Weights of a small transformer language model.
Size: 16 layers, width 128, 4 heads of 32, MLP 320 SwiGLU, vocabulary 2048, 3.5M parameters.
Training: a variant of Muon for these matrices, 198M tokens.
Each number is 50 + 10 x the weight over its row's rms, rounded and kept within 0 to 99. Layers, rows and columns count from 0. The size before them is the row's rms in percent of the matrix's.

# k: layer 7 attention key, 128x128, rms 0.185, rows 112-127, columns 0-127
# q: layer 7 attention query, 128x128, rms 0.179, rows 113-127, columns 0-127
# v: layer 7 attention value, 128x128, rms 0.193, rows 96-107, columns 0-127
# o: layer 7 attention output (transposed), 128x128, rms 0.185, rows 96-106, columns 0-127
k112 115:43 43 40 54 46 47 55 50 52 41 60 33 53 43 60 47 57 50 86 52 47 41 66 36 38 68 47 32 41 49 50 13 51 32 47 56 48 52 50 35 56 44 46 46 31 42 54 55 60 68 47 58 37 41 52 52 57 50 64 66 48 41 73 53 54 55 50 50 42 65 55 38 61 47 64 37 43 47 52 49 41 31 51 49 47 60 46 47 54 59 47 66 46 43 40 41 38 58 49 56 49 35 54 56 58 35 45 65 44 60 57 48 50 33 44 54 41 52 45 35 56 58 42 61 45 57 47 35
q113 091:40 60 65 45 44 57 54 51 45 40 41 52 44 46 48 55 50 39 45 41 54 46 38 74 50 43 44 55 42 48 43 51 46 33 54 38 58 58 52 43 45 59 50 56 47 54 53 30 49 37 60 27 40 53 41 36 42 31 38 49 55 51 54 80 52 33 38 46 43 56 56 58 43 46 46 49 54 45 69 35 45 64 45 48 33 57 38 68 47 42 37 39 47 60 65 64 51 49 49 63 60 52 31 34 59 57 51 26 48 53 63 44 45 56 49 53 53 46 57 67 40 39 39 48 55 61 32 71
k113 091:50 56 56 53 54 42 35 45 45 59 67 58 51 46 38 49 61 49 46 53 38 61 50 68 61 38 44 46 65 51 58 72 37 53 54 62 54 62 61 64 51 46 43 55 56 55 49 55 56 34 28 33 62 46 48 64 47 65 44 40 69 65 39 41 44 48 54 48 62 46 50 45 38 28 55 75 47 52 43 62 54 56 41 41 51 29 53 30 48 51 47 41 55 46 64 49 58 39 55 41 55 57 40 58 43 59 63 33 51 42 40 61 45 59 52 25 54 56 43 67 61 34 61 50 36 45 53 45
q114 065:53 53 52 58 54 45 41 42 61 54 47 41 56 59 63 33 57 41 37 73 59 73 73 44 42 62 56 46 50 48 68 45 59 50 58 55 49 52 44 36 54 31 68 47 60 49 46 54 58 34 53 58 45 53 30 43 59 51 52 54 34 45 42 52 33 62 57 71 54 54 38 28 51 53 42 61 49 47 59 51 45 68 63 59 59 41 63 67 55 65 65 56 49 54 37 37 45 71 55 48 53 43 48 44 55 45 47 47 62 45 24 53 45 49 38 49 47 62 42 54 52 52 53 28 55 56 41 43
k114 086:51 54 35 46 60 68 50 48 48 59 62 47 45 46 35 57 46 59 57 47 66 55 41 64 56 50 43 61 44 37 42 50 40 42 49 43 71 44 41 54 32 57 40 48 45 57 46 37 53 51 50 36 57 44 54 55 57 48 57 49 48 57 53 42 53 42 27 25 61 44 61 66 51 58 41 42 46 50 41 66 59 58 40 48 57 31 62 45 45 39 44 44 39 53 37 51 47 47 48 56 65 61 44 44 65 63 57 44 52 60 38 59 55 51 67 39 73 29 63 48 35 53 56 25 48 55 22 57
q115 080:49 34 60 42 43 51 61 59 44 51 47 45 48 20 47 55 33 58 60 56 53 32 66 42 61 48 43 49 46 34 55 65 58 65 53 48 54 54 69 40 32 43 45 47 68 60 55 46 31 55 35 53 50 58 53 70 57 69 38 56 58 44 46 59 54 43 52 45 64 64 65 24 55 45 45 52 33 36 49 35 56 34 50 52 50 39 57 56 55 49 48 73 59 43 50 45 50 43 50 54 48 52 52 40 75 50 51 49 60 49 48 49 46 48 72 58 47 55 59 26 56 45 45 44 46 44 46 50
k115 086:49 50 49 63 49 27 36 60 48 57 35 37 61 57 46 63 64 48 30 35 37 45 55 58 52 45 59 55 46 48 59 48 46 34 63 59 63 53 60 42 62 44 43 44 48 61 45 58 35 49 62 35 45 57 48 67 41 41 63 58 30 59 63 52 46 68 39 65 48 61 46 58 59 47 61 53 60 62 65 43 45 35 54 45 47 56 42 41 49 55 59 48 53 65 47 46 35 43 68 47 40 54 65 66 29 49 51 44 49 68 56 25 44 45 52 67 47 49 31 42 45 42 55 56 43 36 53 52
q116 100:43 59 54 50 59 54 59 40 55 44 47 65 30 54 51 50 60 45 44 55 42 62 43 36 55 52 53 36 35 36 60 45 57 49 45 34 56 49 58 42 24 50 52 72 73 55 52 49 61 30 59 36 36 58 45 54 46 56 47 52 52 62 62 46 37 30 52 56 63 41 55 28 49 42 46 74 56 48 40 49 43 68 40 55 50 62 55 49 52 48 64 38 53 51 57 41 52 26 51 44 57 66 48 52 50 49 65 40 63 43 54 50 60 54 58 49 58 41 55 55 53 44 53 29 56 56 31 71
k116 101:61 66 56 54 66 43 34 37 60 48 66 47 54 50 26 45 36 41 35 47 56 50 44 59 63 47 47 49 63 37 46 58 46 40 65 42 53 36 35 55 46 78 48 46 52 50 47 50 39 46 51 49 61 42 55 54 49 49 59 35 53 52 47 55 38 59 32 63 60 52 49 69 44 38 56 60 53 44 37 64 54 68 55 31 44 42 61 38 39 46 56 33 50 48 47 60 46 47 38 40 38 49 35 39 43 59 58 35 49 31 37 51 54 61 31 38 49 46 48 62 45 42 58 51 38 53 27 46
q117 088:36 64 58 50 26 47 51 48 39 56 36 41 59 51 48 52 24 56 47 50 47 38 42 32 53 51 45 56 36 51 47 72 42 40 38 52 52 54 50 54 33 55 37 53 51 39 45 49 54 45 56 48 62 59 50 46 50 45 45 56 61 59 47 48 46 35 32 43 40 56 46 77 53 69 36 47 47 46 49 73 53 53 64 63 51 71 55 54 41 21 54 57 53 46 68 56 47 47 45 34 56 46 41 36 53 68 37 51 58 39 44 56 70 59 54 52 53 67 52 68 55 58 61 43 49 47 49 53
k117 077:47 42 52 52 58 36 57 54 41 48 64 33 31 47 43 57 56 47 56 65 68 37 50 56 54 40 47 62 74 42 61 42 41 62 49 49 61 50 41 44 40 61 61 53 51 46 71 49 52 45 51 42 56 34 36 38 33 69 48 44 39 50 56 57 46 64 40 50 59 60 51 57 51 41 32 51 44 51 38 52 56 56 41 45 34 29 38 29 54 56 46 36 55 54 52 55 60 40 66 47 60 75 43 57 51 48 58 50 37 45 47 50 29 50 45 54 57 52 44 74 34 52 52 42 52 33 62 62
q118 093:52 51 52 49 41 58 59 81 62 45 34 58 37 58 55 55 53 50 52 45 45 49 55 47 52 48 60 47 56 52 50 35 31 55 38 72 53 62 57 44 62 64 61 42 45 50 41 55 56 69 53 54 70 57 44 58 63 39 39 61 55 39 57 41 61 63 49 55 50 47 30 38 81 49 56 54 50 37 40 38 60 41 66 53 58 45 36 45 31 63 49 58 39 44 68 30 52 51 46 44 52 47 72 38 52 54 48 59 43 56 49 44 54 51 50 58 58 53 45 35 64 51 53 37 45 48 35 36
k118 090:47 39 50 47 30 47 54 68 47 42 37 41 47 59 57 47 55 55 67 69 49 50 63 57 25 43 40 57 40 51 45 25 66 62 45 50 47 55 57 50 47 53 67 44 52 47 37 47 35 46 52 53 54 52 59 58 48 34 63 51 36 40 72 64 69 55 59 59 50 55 48 57 58 49 53 38 43 55 66 46 48 22 64 46 56 64 46 57 43 48 61 69 62 46 42 33 41 42 52 59 40 54 61 60 54 50 54 48 42 51 46 50 60 41 57 64 39 46 58 42 63 45 51 69 45 45 70 37
q119 103:42 44 62 60 53 41 31 43 57 30 70 57 52 49 59 28 51 49 63 51 55 53 42 43 45 60 40 50 35 48 40 56 49 46 57 53 59 56 66 60 36 48 40 40 52 63 59 43 56 36 58 37 37 39 66 36 48 51 58 57 58 44 48 42 46 41 34 53 55 72 50 51 50 48 50 47 34 56 59 43 50 36 32 29 50 33 50 58 65 49 31 54 53 59 34 47 28 54 50 42 45 52 40 33 43 53 39 51 57 49 44 62 41 59 52 56 51 67 36 56 68 72 51 44 57 59 54 36
k119 091:49 56 48 42 51 41 35 57 36 40 42 46 61 40 30 39 36 69 57 60 42 58 45 63 57 35 42 67 42 38 47 76 43 54 45 61 57 48 47 64 55 62 54 46 64 52 48 37 43 47 61 46 58 63 49 59 49 38 45 38 58 59 44 46 54 43 54 48 43 49 52 41 50 64 23 59 55 44 48 44 53 63 62 65 43 39 44 20 46 47 58 35 22 38 55 54 72 60 52 65 47 60 57 36 41 59 49 37 53 40 57 51 43 42 54 49 49 59 56 51 45 44 46 52 58 58 47 59
q120 106:53 64 56 49 43 67 49 58 51 52 40 42 58 43 40 30 32 52 59 64 48 62 62 38 39 69 55 53 30 59 48 54 52 52 61 34 36 50 51 50 57 52 63 38 57 45 56 28 56 44 43 52 65 48 33 39 57 52 54 52 54 44 58 38 59 51 41 50 47 45 37 63 61 64 46 43 56 48 54 49 72 44 54 37 59 24 40 53 50 50 49 21 45 44 62 58 54 50 45 51 46 49 45 33 50 58 57 44 49 57 40 52 36 48 63 47 51 75 29 51 49 57 49 53 53 69 60 33
k120 090:41 39 49 59 50 50 54 49 35 48 57 52 54 43 45 46 56 59 37 46 41 51 40 42 56 32 46 42 51 43 58 47 55 41 55 81 67 47 48 27 37 63 61 53 51 75 52 50 62 62 51 41 39 55 62 45 37 38 51 46 31 49 41 40 68 41 52 47 24 63 50 54 41 50 55 42 56 42 35 42 40 38 56 47 55 56 61 52 32 33 33 52 42 40 51 43 53 44 73 56 43 62 56 46 55 58 54 48 48 63 47 48 76 28 44 57 50 53 47 55 49 59 60 42 49 48 65 59
q121 103:60 41 54 61 28 49 52 50 62 62 54 26 45 47 42 43 47 71 45 48 54 39 50 49 44 47 48 55 49 63 61 41 50 58 26 54 62 51 46 50 30 59 64 46 46 60 42 64 44 34 60 43 41 57 49 42 41 52 57 33 68 46 74 40 56 34 53 43 65 25 41 45 49 44 42 49 47 64 36 70 59 41 55 61 45 41 39 45 41 51 63 46 33 57 44 34 48 37 51 45 53 47 50 75 35 52 44 43 49 54 46 37 54 57 55 43 47 42 59 57 56 54 58 38 48 42 44 35
k121 089:59 69 46 51 62 45 40 66 48 44 33 53 48 42 51 63 58 61 37 64 49 67 49 54 40 57 29 54 64 53 41 51 54 54 37 46 56 42 45 70 55 48 51 46 46 44 67 29 58 48 23 49 60 48 55 46 52 61 29 52 31 34 51 56 44 47 47 61 60 62 58 50 60 60 52 44 80 47 56 60 41 48 58 43 48 62 29 38 49 49 49 42 34 57 58 42 44 56 35 50 56 53 41 55 65 49 66 50 52 42 50 45 50 40 41 57 36 29 47 52 36 64 55 51 57 46 57 67
q122 097:52 34 33 35 50 57 44 58 55 44 37 34 58 63 43 54 53 52 58 38 62 54 41 48 41 61 49 58 57 49 46 61 67 53 43 64 60 52 66 41 64 44 46 43 55 46 39 58 52 33 54 64 56 78 49 36 47 66 59 41 32 43 43 40 41 41 36 44 65 49 47 38 53 35 56 50 61 45 55 44 58 49 50 35 62 37 66 25 35 56 53 62 45 71 58 47 41 48 36 57 63 53 60 64 56 61 39 55 50 46 61 53 34 53 57 44 38 64 61 59 37 44 46 45 36 44 54 46
k122 092:44 54 59 49 44 52 47 50 31 51 56 50 45 56 61 55 56 58 43 63 29 68 56 50 63 37 27 62 65 39 48 43 40 65 61 38 58 42 61 66 43 51 32 47 44 42 55 57 40 47 49 49 47 26 34 53 60 55 46 62 51 40 46 49 57 72 63 59 51 49 41 54 60 60 52 56 55 66 53 50 51 71 56 60 40 38 49 43 44 37 40 46 47 44 43 50 52 39 69 41 62 38 52 38 49 54 44 41 34 69 59 63 63 63 56 59 46 48 72 47 59 43 44 61 60 48 37 34
q123 093:86 51 68 51 50 41 43 50 35 46 55 55 39 52 41 73 32 69 52 44 33 65 50 43 57 55 41 42 46 45 55 49 42 53 49 40 61 55 44 48 57 28 51 53 34 33 60 63 50 44 46 25 60 62 62 47 65 42 53 49 35 36 51 64 49 56 52 45 49 58 48 53 54 44 46 42 58 45 66 47 81 44 44 58 49 57 57 56 69 53 56 46 50 44 68 50 64 48 48 41 63 49 54 39 44 40 45 46 43 46 45 58 45 50 49 48 33 48 59 46 57 44 64 54 41 61 65 44
k123 093:47 27 34 47 38 54 53 70 56 49 46 64 35 49 50 30 52 39 39 69 60 57 56 28 52 59 55 57 57 43 26 52 51 63 60 48 53 68 49 55 59 49 49 44 58 65 47 37 36 39 66 50 55 55 29 54 35 46 55 45 63 53 49 53 59 46 34 43 46 44 46 51 44 31 55 61 48 52 32 35 39 52 45 51 46 56 47 35 56 45 48 67 72 53 35 40 45 48 56 58 45 64 54 52 36 58 70 44 38 51 53 54 39 65 65 45 61 49 52 35 45 55 42 52 47 41 51 58
q124 091:58 51 48 57 41 47 51 65 36 44 52 47 44 41 51 48 63 49 33 48 35 43 51 56 56 55 52 30 56 41 67 47 29 39 48 77 54 60 48 51 58 57 49 67 47 65 47 48 67 46 74 54 47 52 60 41 55 68 41 57 38 66 44 53 30 40 54 58 60 48 57 59 52 49 49 46 34 50 56 53 45 40 44 60 44 63 74 53 36 63 60 33 28 57 38 59 54 66 45 58 40 40 38 46 52 42 39 62 54 51 63 57 45 61 53 41 30 56 47 48 46 54 67 64 47 56 44 53
k124 090:44 73 52 56 40 40 59 52 51 54 52 58 51 72 55 33 57 46 68 46 49 50 44 50 63 48 48 55 34 51 53 38 51 44 71 31 59 46 43 55 64 45 47 58 28 42 68 34 44 65 55 45 49 52 42 49 56 47 60 69 63 57 30 43 59 60 36 49 40 47 46 40 46 52 56 27 21 54 58 61 58 37 35 49 58 57 54 47 41 49 54 75 42 47 48 48 47 53 36 55 44 53 64 58 29 46 51 41 44 57 57 50 57 58 50 59 58 44 47 45 56 49 47 62 72 54 52 56
q125 102:54 46 64 25 43 47 62 50 54 69 48 43 48 50 52 64 49 46 47 52 64 45 37 49 49 45 42 47 36 50 63 44 48 49 52 48 54 62 41 34 47 41 52 49 63 47 68 51 43 55 63 37 39 41 49 58 60 47 46 63 51 46 35 51 38 44 47 54 70 48 36 31 51 41 57 61 62 34 52 50 60 41 72 70 60 27 46 60 42 32 41 38 48 74 43 45 59 55 55 56 48 51 49 53 54 44 66 53 44 43 59 58 77 49 43 49 47 62 33 45 64 38 33 64 51 44 64 54
k125 094:57 53 53 33 52 65 41 54 55 58 50 44 60 72 34 62 69 66 49 71 49 64 52 64 69 59 51 58 56 54 62 29 51 53 54 51 48 50 50 49 52 45 54 49 57 55 22 60 43 43 46 54 45 59 50 36 40 47 43 33 37 51 72 49 59 53 45 32 50 51 62 25 43 44 63 64 39 44 49 79 59 60 62 39 44 44 56 59 45 48 38 49 63 55 52 41 63 41 48 49 53 50 62 52 56 66 31 39 55 68 56 53 48 53 44 46 44 57 60 52 53 52 58 45 44 48 61 56
q126 102:43 58 75 54 37 48 53 48 50 59 65 55 43 51 45 40 42 45 49 59 57 48 59 48 52 50 65 43 51 47 48 40 66 51 51 50 54 38 37 48 43 37 60 64 53 38 57 64 47 61 48 40 54 55 49 45 43 48 50 43 27 31 49 61 36 48 50 44 52 54 51 43 35 65 36 44 48 58 37 77 36 42 45 58 29 73 54 73 43 55 62 59 23 50 53 37 66 32 51 47 60 59 49 60 63 40 57 47 36 50 60 42 47 52 51 47 39 49 54 55 51 48 45 54 48 28 29 58
k126 086:49 48 58 36 50 46 54 50 42 39 50 75 47 33 49 50 37 42 56 55 38 38 53 49 50 49 48 57 38 36 38 52 48 38 48 56 77 48 75 30 58 37 31 65 36 53 51 35 57 46 40 58 48 55 48 49 40 60 57 55 62 47 52 38 44 58 43 59 49 65 42 63 47 50 57 51 48 63 47 48 51 66 54 53 55 24 58 43 31 57 44 36 49 60 55 48 56 56 58 48 54 44 51 47 32 50 53 62 49 44 64 48 50 37 46 28 45 42 46 26 43 41 55 45 61 25 62 51
q127 094:45 52 40 45 48 61 59 54 46 50 47 58 44 55 57 42 52 44 59 55 50 44 42 51 69 40 30 38 49 27 78 37 39 37 45 43 42 46 35 40 36 53 42 48 36 57 41 50 43 59 77 58 47 34 52 58 51 46 66 53 44 47 41 57 69 68 54 36 46 48 58 51 29 57 67 56 47 38 49 56 47 35 42 45 66 59 44 53 48 48 50 49 64 60 60 42 41 55 63 47 45 33 39 40 55 52 48 44 57 26 55 50 47 53 44 36 58 33 61 42 37 36 60 36 45 46 44 40
k127 089:34 52 61 29 61 49 54 45 64 53 48 48 71 52 53 62 41 57 62 44 40 66 58 32 52 58 54 45 42 51 32 65 37 56 62 37 56 49 58 55 65 60 60 44 53 52 43 55 62 50 60 39 65 48 47 43 70 50 39 46 39 36 50 50 55 47 28 58 42 52 46 50 54 45 50 39 56 50 33 62 27 46 40 58 45 40 55 55 52 49 63 54 65 63 52 49 67 57 30 40 51 57 52 49 59 52 37 56 48 58 57 45 64 49 44 42 36 56 53 67 67 46 30 75 52 53 66 58
v96 104:40 58 62 45 33 51 49 48 51 62 49 57 46 52 46 44 32 67 38 57 57 69 60 60 42 71 43 51 62 49 42 36 51 54 56 34 65 41 58 59 26 39 44 54 48 60 63 32 44 47 39 67 54 68 54 48 67 46 51 52 51 60 40 47 44 34 57 36 43 60 47 60 68 46 78 49 59 65 50 53 58 44 47 45 41 65 48 50 58 42 49 45 36 54 43 50 49 62 49 43 59 32 48 61 47 64 58 53 49 46 45 59 52 58 35 39 73 43 43 36 53 49 51 32 58 48 36 55
o96 119:45 52 45 56 64 42 56 54 63 64 67 41 43 30 72 50 39 63 47 42 42 47 52 66 51 57 53 58 65 53 52 46 55 55 67 39 42 48 40 47 66 44 54 69 46 59 52 57 73 50 57 32 34 51 68 37 48 45 49 68 59 50 57 48 45 63 42 52 50 60 48 38 44 47 43 54 53 35 48 36 46 76 59 42 53 48 64 55 53 40 50 69 46 37 50 61 36 52 47 33 40 44 57 51 50 57 62 48 57 54 65 53 53 47 67 38 50 37 47 43 27 41 49 68 33 55 42 46
v97 103:48 40 69 48 51 61 47 63 41 59 38 45 72 62 47 46 64 70 62 57 50 47 60 39 51 48 36 61 55 46 32 53 32 47 55 65 56 49 51 61 61 62 57 39 55 44 43 62 58 49 59 51 42 51 69 43 50 62 55 51 54 49 53 49 59 67 42 41 37 52 63 38 53 42 43 51 40 61 61 47 74 49 48 40 50 52 60 62 41 60 73 35 36 61 60 52 39 46 52 24 67 40 59 40 72 58 35 54 43 27 39 47 57 49 57 51 49 53 53 40 46 54 46 62 46 53 45 47
o97 109:62 45 43 46 46 56 67 68 67 70 59 58 53 73 51 49 62 61 43 48 52 56 30 58 48 48 51 67 35 32 47 48 62 46 53 50 56 59 71 49 69 43 60 47 55 33 58 49 46 46 41 68 37 30 39 51 37 45 44 62 57 30 25 50 61 66 40 52 40 47 45 42 42 49 45 49 47 50 59 58 61 50 66 62 54 38 40 37 44 59 62 50 56 44 43 69 67 64 56 47 56 53 48 55 61 46 42 53 47 59 46 40 54 47 62 55 51 61 31 52 47 43 58 51 61 56 48 57
v98 105:46 53 44 50 49 61 62 33 39 57 35 46 52 55 63 33 27 49 56 56 46 51 56 23 57 51 52 48 37 53 59 55 60 29 41 44 45 65 52 39 52 57 55 59 51 58 65 59 45 60 48 40 63 55 53 58 48 53 50 58 50 59 41 40 54 39 65 41 56 40 54 53 46 50 38 46 56 46 35 42 46 61 49 71 48 54 35 68 62 42 41 42 39 34 35 39 39 52 33 61 39 77 64 50 45 39 44 46 52 58 69 54 57 47 61 47 54 44 40 71 44 35 59 35 50 62 54 61
o98 115:50 46 58 50 52 39 45 46 45 40 55 50 62 48 40 68 49 55 39 59 56 71 39 54 51 60 48 57 57 58 39 49 51 59 42 50 40 36 45 55 39 54 44 61 48 54 32 44 50 59 45 46 54 49 37 32 38 63 57 44 34 41 25 55 48 54 47 56 33 39 64 64 61 43 44 60 47 60 50 45 47 41 41 71 44 55 63 66 50 72 60 58 54 64 47 41 42 52 65 53 43 36 41 64 54 50 56 47 78 59 57 30 60 73 46 35 56 34 58 56 52 67 48 52 59 35 49 52
v99 112:77 51 74 60 66 48 64 49 49 52 49 59 63 42 39 53 59 45 58 51 54 50 53 31 39 54 38 41 48 50 34 60 59 47 46 46 49 45 46 40 40 42 34 66 53 58 39 55 54 62 46 43 51 67 59 34 71 67 65 46 73 61 49 36 68 33 47 49 50 57 53 45 62 61 42 49 45 46 54 74 45 43 44 60 51 37 62 63 39 37 51 64 59 39 40 57 59 56 48 55 42 48 35 54 42 44 54 49 39 70 54 45 47 67 52 42 52 35 50 49 55 35 58 47 50 59 50 55
o99 129:59 42 60 65 51 71 39 44 56 55 65 53 44 33 56 46 57 53 53 60 53 48 21 43 28 54 47 62 58 56 59 42 31 58 37 58 72 49 52 42 50 47 41 53 46 54 59 25 45 43 45 44 47 43 38 54 26 43 46 44 61 41 57 56 48 52 39 40 52 55 53 63 57 42 48 49 47 42 49 57 48 56 60 45 48 40 44 61 53 42 46 59 40 60 35 43 42 31 41 51 49 52 59 46 54 56 57 34 68 43 41 58 63 38 34 61 50 79 58 44 43 58 53 40 62 49 38 33
v100 122:49 60 46 47 38 35 65 49 39 49 51 62 42 41 43 47 41 57 50 34 55 42 58 56 39 48 56 53 57 46 60 44 46 42 60 35 61 50 34 37 26 42 51 59 54 76 54 45 32 54 70 49 54 42 49 51 37 57 71 44 54 48 66 65 52 29 36 66 45 52 61 40 46 30 63 48 47 63 53 38 55 56 37 45 56 54 65 65 54 57 59 54 58 41 55 39 48 50 60 57 48 46 42 64 44 61 49 47 48 61 67 50 36 64 46 47 51 38 23 53 58 53 55 44 75 54 48 52
o100 127:64 42 58 50 59 57 46 70 28 78 55 48 32 47 73 68 47 41 50 51 52 47 45 54 51 47 61 71 47 52 49 47 42 43 56 52 58 54 53 38 47 54 53 48 34 67 52 54 38 61 53 43 44 50 49 49 60 38 38 71 42 31 40 46 58 46 47 60 39 51 50 53 64 67 45 45 45 32 36 62 49 65 45 53 38 58 45 59 44 28 54 42 55 35 52 58 45 55 19 56 48 47 41 50 60 43 54 35 43 24 52 47 46 46 57 52 50 38 50 58 54 49 48 68 58 55 51 47
v101 114:49 49 39 55 49 70 60 57 70 46 47 50 62 66 49 54 55 48 41 50 47 52 56 57 77 47 63 71 46 50 41 54 46 44 47 69 44 58 38 78 64 39 66 41 53 26 41 34 49 68 47 58 49 50 43 41 65 57 44 43 37 58 40 59 53 70 55 46 53 47 45 50 60 25 40 61 41 55 49 51 44 67 59 49 62 51 46 34 33 55 53 55 57 50 49 42 44 57 45 42 59 62 60 34 57 45 43 58 40 47 56 49 45 56 44 41 55 57 47 42 58 53 47 46 36 46 71 31
o101 125:51 46 40 62 62 49 47 39 51 34 46 47 62 55 47 50 49 47 52 56 59 50 45 72 51 49 44 42 54 54 63 31 56 63 39 60 62 53 52 50 47 36 56 25 58 57 38 35 54 60 45 61 44 33 59 41 54 51 56 40 48 73 56 49 56 54 44 81 62 15 56 42 59 66 47 53 47 42 56 61 71 51 48 62 60 51 55 51 60 52 49 46 37 61 53 44 33 49 47 41 55 45 60 36 36 33 40 41 58 41 57 39 45 56 56 40 45 40 54 48 45 51 52 40 46 66 56 68
v102 112:50 52 71 67 34 55 37 54 33 36 55 45 64 56 66 64 49 52 47 50 70 73 42 59 64 41 48 43 30 68 59 37 45 59 63 42 47 32 36 44 56 57 55 52 52 60 44 56 63 57 61 41 44 54 49 47 48 58 36 64 46 58 56 43 57 49 64 60 58 63 55 55 48 52 44 52 46 40 51 50 36 37 40 64 39 41 56 42 50 43 40 47 56 51 49 42 40 43 48 63 56 63 48 66 62 57 63 67 51 29 61 61 56 39 58 41 46 50 38 49 45 34 49 65 41 50 31 59
o102 120:37 67 49 38 45 44 65 50 42 70 48 45 69 55 37 37 63 48 31 57 46 51 37 48 56 58 47 42 56 50 50 38 54 37 52 63 51 57 50 41 41 35 40 56 62 55 48 47 40 56 29 69 58 52 58 51 47 57 57 43 58 47 62 74 36 56 35 48 45 44 46 34 58 46 42 61 65 38 51 58 50 43 53 35 46 26 60 52 51 53 38 52 54 42 36 68 63 56 54 66 50 58 40 57 43 38 50 69 45 55 39 49 40 39 59 53 66 47 37 51 44 47 72 48 49 41 40 68
v103 121:55 52 57 62 67 43 51 44 54 58 51 61 45 36 41 57 55 48 48 49 41 48 59 52 44 64 55 35 52 50 61 47 53 53 42 32 31 31 49 31 25 45 43 65 55 65 40 40 57 67 54 41 69 43 35 68 42 53 55 56 55 49 63 52 48 26 39 51 59 53 48 50 49 60 60 51 41 42 38 58 39 42 61 53 41 52 61 56 70 36 44 46 46 43 40 56 64 50 49 61 50 63 41 68 48 45 64 35 54 47 57 60 50 32 50 38 62 50 49 61 54 41 47 49 73 49 67 69
o103 123:53 61 54 29 40 54 46 28 38 47 66 40 48 32 47 43 38 38 41 64 35 62 53 65 41 42 50 35 41 73 50 35 38 45 50 53 38 43 45 51 43 50 36 55 47 60 79 47 43 46 54 35 50 63 40 61 47 56 43 39 51 48 59 35 46 51 53 70 44 54 28 66 48 42 50 44 57 62 43 31 45 57 49 55 40 53 61 49 45 54 50 56 36 61 50 58 55 52 41 52 55 56 62 38 52 52 60 46 42 48 40 53 36 30 75 47 56 56 58 47 59 48 65 49 46 54 45 36
v104 112:54 44 51 54 41 50 63 35 43 71 56 52 45 37 62 43 40 38 36 49 53 73 61 57 50 59 44 47 31 67 52 37 62 40 77 36 49 42 33 47 26 24 48 62 54 65 52 29 39 51 62 50 79 36 33 39 40 38 45 54 50 57 44 43 48 54 41 52 38 60 51 56 50 56 64 46 43 50 37 41 38 55 45 57 45 65 37 51 48 45 34 57 55 46 45 60 55 36 38 58 55 50 48 62 48 46 55 46 55 47 57 58 39 47 42 51 47 47 48 54 54 44 42 38 44 59 52 53
o104 119:47 57 40 50 51 36 57 41 56 55 54 42 63 51 54 50 34 54 38 31 65 47 49 64 74 46 48 51 70 75 36 58 75 53 43 40 60 59 42 37 45 46 53 61 44 62 51 50 50 51 49 49 60 44 65 33 55 45 43 50 58 49 65 32 41 44 42 63 52 37 63 40 46 60 41 48 58 35 43 63 49 69 56 47 39 42 44 64 59 53 46 56 42 48 44 53 56 44 54 66 44 46 54 66 40 44 54 43 67 49 61 51 39 46 57 25 35 38 45 42 43 45 54 48 48 37 60 28
v105 107:54 55 35 44 44 37 64 67 50 53 44 53 48 61 54 56 41 47 34 62 54 54 54 61 56 57 28 60 50 42 38 26 44 41 49 60 60 55 36 48 45 61 47 41 53 48 52 50 46 34 51 40 47 46 45 52 41 44 44 52 47 53 34 53 37 46 65 34 58 58 48 33 40 50 59 44 47 59 43 39 35 58 37 72 47 41 43 44 62 50 40 48 56 55 48 72 61 40 55 51 48 26 53 62 38 44 64 52 54 27 49 35 58 44 39 75 63 45 71 43 65 59 56 44 35 53 56 50
o105 127:40 55 37 32 52 46 45 49 52 54 45 53 55 62 47 47 49 48 66 56 33 12 53 61 64 45 44 44 50 44 42 48 55 59 44 28 55 56 36 67 64 49 38 51 66 50 59 54 69 61 42 47 58 38 74 60 38 56 46 64 60 69 50 44 57 44 62 47 60 61 51 53 48 46 46 71 66 41 54 62 38 50 53 44 61 55 35 47 48 66 45 49 47 33 48 43 37 60 46 41 50 48 45 50 65 47 43 46 44 56 54 67 47 60 71 51 53 56 49 49 41 56 43 49 52 55 75 42
v106 101:42 55 63 39 40 63 46 42 50 69 64 57 42 53 59 53 58 57 56 54 52 39 60 42 45 46 60 49 45 37 43 33 47 61 39 33 56 41 50 65 29 45 47 52 56 54 51 56 26 42 41 40 31 51 48 38 33 38 57 53 40 49 49 49 44 59 35 44 41 43 47 33 63 49 50 50 45 49 41 50 67 52 40 63 33 39 69 62 52 49 45 37 67 53 56 44 36 49 37 28 64 37 64 42 52 78 46 50 48 64 57 36 51 52 48 57 40 47 50 36 57 58 48 53 59 68 45 52
o106 114:65 43 49 45 48 45 56 60 63 56 64 61 39 60 69 77 59 64 51 47 58 58 47 46 41 54 47 52 55 27 50 40 60 35 48 47 47 50 35 41 43 51 58 40 65 32 41 58 43 49 50 60 46 46 37 49 72 28 45 65 55 41 49 26 54 71 50 51 76 55 30 61 43 49 53 60 44 21 52 49 62 58 62 50 62 55 58 47 55 48 48 53 59 54 40 53 46 57 48 63 51 55 40 51 54 49 50 51 65 37 53 54 53 41 50 39 65 53 39 60 60 39 43 56 58 45 49 39
v107 126:46 55 47 23 45 37 51 45 57 42 60 34 46 37 71 53 45 44 32 46 53 45 32 55 53 55 66 27 47 63 48 42 58 50 70 37 46 46 47 26 52 77 41 58 48 47 55 57 44 45 57 45 47 54 65 61 35 43 45 52 41 48 40 36 51 28 49 36 49 47 48 52 43 39 34 53 37 46 43 44 51 38 51 51 28 55 53 70 56 44 55 52 56 42 31 57 47 56 42 56 45 64 51 47 40 54 49 49 39 61 50 32 59 53 45 39 42 46 58 58 53 67 58 53 64 61 66 44